From a checkpoint of a small transformer trained on Wikipedia: no biases in attention or MLP, capped logits.
Each number is 128 + 32 x the weight over the matrix's rms, rounded and kept within 0 to 255. Layers, rows and columns count from 0. Numbers have three digits each.

# layer 9 attention query, 96x96, rms 0.0855, rows 0-95, columns 48-95
102120160124058131124112122089116124153078185109166131130145113125159151132095135151131162105123128103183140056186129109155113141108158113122116
145133143193127145098130096129096106144137135112124104133148153139131133087147144107143190147155168113158119136127136096122116104135099132139142
061101168135083093106096119154148144107136147127101136128162138144163149164124111118111131126121162154159153078110159066083144107080127168145154
168118026112112152138145177139114131162139059189121090079090163133090145104164086125142087128142092114145108117130145044148112200165089066113104
147114115099126125165136149116131123135111115148152109075123128142099141130131166135127139148160117082135133142143126161135144176157087123086120
188161137137134111106097123110138158106093163104130096160073117067074064143148079139141124093174162143126053093139044151210065098083078140115106
133191137168110175112112122136190129139094182070056056149093144065089067157181171081183075106133139115096119129116050135203066110056091179139121
063073167147120116111214109143061115138143090170115196095131137147191176124067149154106108119135092160162142069115198116068149153175183101115129
144106122118123104151091086162142139134130113114103138140116178118099142140150141110161104112096160148126163122142082134146113142172059128156134
119094150149132138113152118137116153092105105151144094128197142151144127137099128164124176133092119126128125132119110140125148096129113111145077
152117070134086124174090153119124124088100134116116117150101126148184086110136103136096143106106084103120131092125114130136162080111108116054165
099115114089112132124192129172112124121106091125113139086149094197164071099112126135146155132177090111085144118099178109083107127130094055093130
141131156086160144145163070149145122129129093170128184122143169141148184102157166131162148118081104128150112147139158150119138168156083105140071
091147179097120095108103141167146132108143133131164118118149122124153145081106099147110142107131116181131081122100135126123137103106111140155147
106143143116159153161190180156140148129104135142168124135117103132153119161105153119147134115119085052121160161106130147170153114121133138089150
131096146093165144099196132093118154140089091151157141125171145130095143158091155152126103129138128098160163149169136108116124158144152141099098
116135078139110129092130119133114150075147143111132117102193133120092142103129149105164114143100153163080165188112137108116066199158109109106160
163103125096160134168098114117126141153135111118126062113160088092146124195090099103129154185197149129135149128128112149150140103114155153081164
090118146119149176161190126143146152136108129139113106087128076139176125090151143169145103109132113070129139152117161085112143114124129135080084
135158156137134151174155115181115165078167107154107121076114123164171125145144169173155088171082092101129092157118119110089137140102105134089146
095148143166115111108137123175092139117163184069133165133099105112175079069120105076102102110084135151103065128150137108095166085138171135141190
158127126116103140149091149140146085117141135109137133102085083109135095131132109170143114105060125100117141095112139165181099135153097133124150
179108132153110106151107086148120136162137078153138113134145116128143141128146107183139138080155156124174092088110087090108152164125093092136156
150114140071104104138072089098148076177123147138120112138170145113093151130145111175103121094153131143191140089089092113106114120137125104161085
170159078128170167160145145129134097109091096170125133101163135115133152164103164111145130127090087063133161137173143115045149063153162154117108
144130070072132168142149131161135082116109132142104140116109137128149121142140137145142080090125081104082161123132158135118100161136102148140131
086110139142145152124172121132091140122128120111132120163118131158213105104075121140099139170123130202134100106142144141075120111113182119094100
127132151150091091090162156115160120115114184130104143131110143129173104105101082125093157173136109131124148114114136122091137117100144189101162
121114157149100146079208126154135117097145134095132159181160120135166110114101099104095143142128106142100149131141169143069105124134181137117087
086080151104153149087152149153144183166118152187144108125132129137109128147115097081117145157176116194084098095099094123123125122098156189148164
112109168155090115115098134119152127114100162153141113126156108141142117104108117104092122158155176135177054116114071139157168136088173108096119
082146112074137161105197086095119136178092121167150145107128177135106125171134174141118066116131140086110149174154098108156094175152133124116082
156090167094162166137083101107087124073126122099116134170120135188146086082143109140131126121101125137089135133149171166148123156151154105095139
099162147101144132137126150148145067139160197116124132109106122123065095119125159159123088144196140130150138175112132156131116139103104068057143
155141040134147158135134113129154097164131123157118142158109139169115183142171106104142139172096074155144111125135098095142124116112149131103078
156069144152184113182100088050056175110079115063113103139096085143175124129078074114091186116089105139058136139110116149147117155104133213156182
046113118107099169121191085157158079188140096147135157074145165120101129114185209139143019179172168107168180162139143137117126115140094056077086
189149117150139105169104138122133185120151177150132141138125147103142137113077115110129185139108095087150088118151113137132126109121139192166150
099104071165048128088131097096185064255115116094168136123192138108030100112174196136162020237166155101214114224210071100134132149143096079030077
204171102192115099158108134125174175115081179136139136166107125098133107183083080147130160123121070109130085127152070157111093056125149195151168
109122059116112148125157109112123068160149080144096181065171197151101101150063133104182035153161084171105131146158155125123111104158124102121177
171134141161112113189112120136139148100170138152154125136115102055117128144130168134067125098120125172177109152109125146155135092156119153130137
057115219123118107108127127158104124094129101008073145138098096077211099116155129137104143124140136104143140171126186102063142133092109107106109
148183102122077135120103114076147148155098169135112120136176081115125130181105104120081185159170067186157095109156086106102169067118158151111134
119081153130141153050177134151149065053161163136186137149094085109121079165148149100124163060085111145080165136172186091040142154162117087100094
168130117072143129224115103096190161073152151189083118088095128170117123184128207141155068208155179055131053105102110155150103092137096107166108
138097152131164115158070103123170073141073139118147156073101204139079086144149159166198118116136086104128123075080102154180058148113085141175124
141042128089173097175081160080145105091127089116069139124119178133141070115142154133206142103141137084107194116085195124127100156108095084210103
148110171116100137076191139148073136109107122141170105135093096157143098107101157132142124135109137139092155118107173116119166145121150119128113
122093141147141055137080074161116109132168112086149120037144162108141145113110090133133148117104161114163112039098128165134121177119072123153138
213174117107098098162061096092178133144160082116144115106148155114118150113154159149137084117130139050157143177099131058161134109103143167161124
058159165183143152115197137173123094177131129135194133155102138141107132145139197156097136093129068159110124133157092106120092170095126161064125
094115123117100160113179137140125139113128163127127119113143140188143126148079134153077105123137120180076183173219212094036108181133136132121132
093093179062129111099148101112101134098099132079120133097095104175151088079109119120167150132117163145084154111114196149083134121140129079180149
117137100099151135112093139156188100139172125148159090158155188131192121143132117132144084123101104102135149134121135076122134157119144096092107
130142127110120176118112121122121140099110093142080169115188134156194104094134157136184076183156115109110133166113162117105081115056137099162143
142048166103084108179165088123153128128149135158128115111070134093181158193109139150116144094134134094130155129108177070121173167179098126131099
140116142162064159189080106170176172137072160098179105097145087094189127088176145142104164199117110090174049111172073153116082160113170126132141
119160186149091167072139210176183042140145122142142163123122169131085088167118195210149155093162052189050119145103120092080050140144146094102070
066050168096152089193146155161100123123163111102113101096115180110214185173091182114106099115144138113132112144078171167162168215087032099124123
142113161094112162132134161092125100126127102149112148112130164160161081179126199218172073154171095098081116137091208106099084108143135046124117
168189055101159194155050134099179145068126125159080138084131137117101093117129178141139080152143122090124095138115083133169125094115136121158111
080159113107085167120128122172166147147071197144161107174136108101156115106133158145078115142115099127140081144163060171126029129121178064092128
170116126092094122145110132083146102139084107083092116211134112098126141129157127158170150172063154101167135165164067170144079101110186173144077
135102081094177102151233124110043153123106083188181163109117104169148160153099104124070146136135063100108157082198145212103160169147131169122140
047149094173146160100175139118106095169081107101144159118127128131062117173075097149220069101158045165064168125103109177178062150141148189191105
160125161101090102116081136139160165097188178089145112097125158082205127090134102095080114150118194086138135092121161016106142209115106104076194
068100087079148153169157096118116094162145064135148131081152152147074171143095139147174086125178072125099160154138184175139137190161156136145134
111072142064119190166087084156080075172162099123108090068153157116100172143163145150121122099163133119147147109120179115148148188145142079089130
112149059151157154150131094171073118195140137160107183115173128186077142156077174164141066174153052132089128187120133206116131111147179162154147
080159068095164113188141124066118094191150143205109146094138179165041163149095123123168091109184090091092174110104136112149111101204149113160157
191181167177099148071114181108171151049106159106141112175104111058184093107172086076134207123114160149121082101134078102119135138093142146142121
202151172170099084138089158135193170010124173145115152182100096123188091102128115100114230153099104123099105147121110172089102030081147163138120
119135139190150112106091138106087154178110095133124118159111087113077136164115121069168144084113166159148140157150056082176126146160126118125088
095129086064176105201108146053048101179118115118101123136125101096050125107179133196076191118138231153224119157137112102158090074149082094134092
118108134114129125198161095124104134181111125155123108156085113099079110107132144122149119142110093140072144181188129127123095116108101140122085
138128130153176163160130108112131142184135139145121102114103151138104179149127119135124087097095141137210132066085132090159139172189118142130121
151126148095117134146134131137163128131124118138153152091171094145151131116109075117148149128118087162092160195146175132122091125119140101128121
153155050105162093088093114152105158138122177111097146134167194148125090138085123102121177128148075116115124128123117120080128140127186141120174
103122154092122140128131114168153115086097126143136097158081147092117073139164152125099144145185202182154133082145127104115120106069129157118082
121114084123105135125137094135100124118152117123133137148147092122149078134106138069142186157119075115089092173164150145132152121121124180164126
171120146136137155107166148134167136073132167124120124167112233102146105177142133137091124105137155082124114082088117167132148154157140124111125
158186164139126113138125089165154156123146133163083110169116152110133137102109169138063160115098095139177118163154092164074127061163116145108115
189077120097162108163109106078126174119112152177112074160093140112089147162137133172078153128123184117185114099134116138133168130141078110144091
145056139105130159184098237116123105172134102135148124138118079128107116155151117146098126127160136097086128089115181104164170124150128097144083
070128113151119164046095124158094097103131135086079115105161116130147115112133107126079129147157184142110105156154128132105158143085157134070144
133066101087116135115083104130110174104092132097159121131159135148119114094123152164076184114098187080077132184128170177155107164072114106068137
168165118138161127154149124105140146108104135141121137087163141156111135123130064146180094156117079124076149109094160134151118114175145156156142
113144116132094125077121096169138073101174163120111132162163145115139112098125139128094117146147149163121124129154126146100082081147140109101141
174184095104140082120134021096105211132092115155169145111107173104128133145108133091176149103097118137146127072133137134140147116117115194168165
098138128121122105107155174089122126216101152113144126180102152110099098188112134144157123153168105077078075082134076095119152066132179111132122
176121151145122153107152086185173160040108161153157140117169104173180109117115167141157098111159101144110123192095143174099132100103136061098145
123153121087152123149133071098109185093109152120162114139170175120142152066083164149096162129115170133133118158147108147089113122139112160114180
151097113105135088140121173136123156161122146064150115146161055157127137159144144137116134107127159149091109171069140166102159199134180077138126
155087090149157117122082136083134139065135132092043114102105164127079122128149141211157163081154104088168167029063156110194134129118066128164121
140118138115149107154148169102088095107120104112178118101150100142145146098123081091074130134129096169116157139145152119127123147165159169137128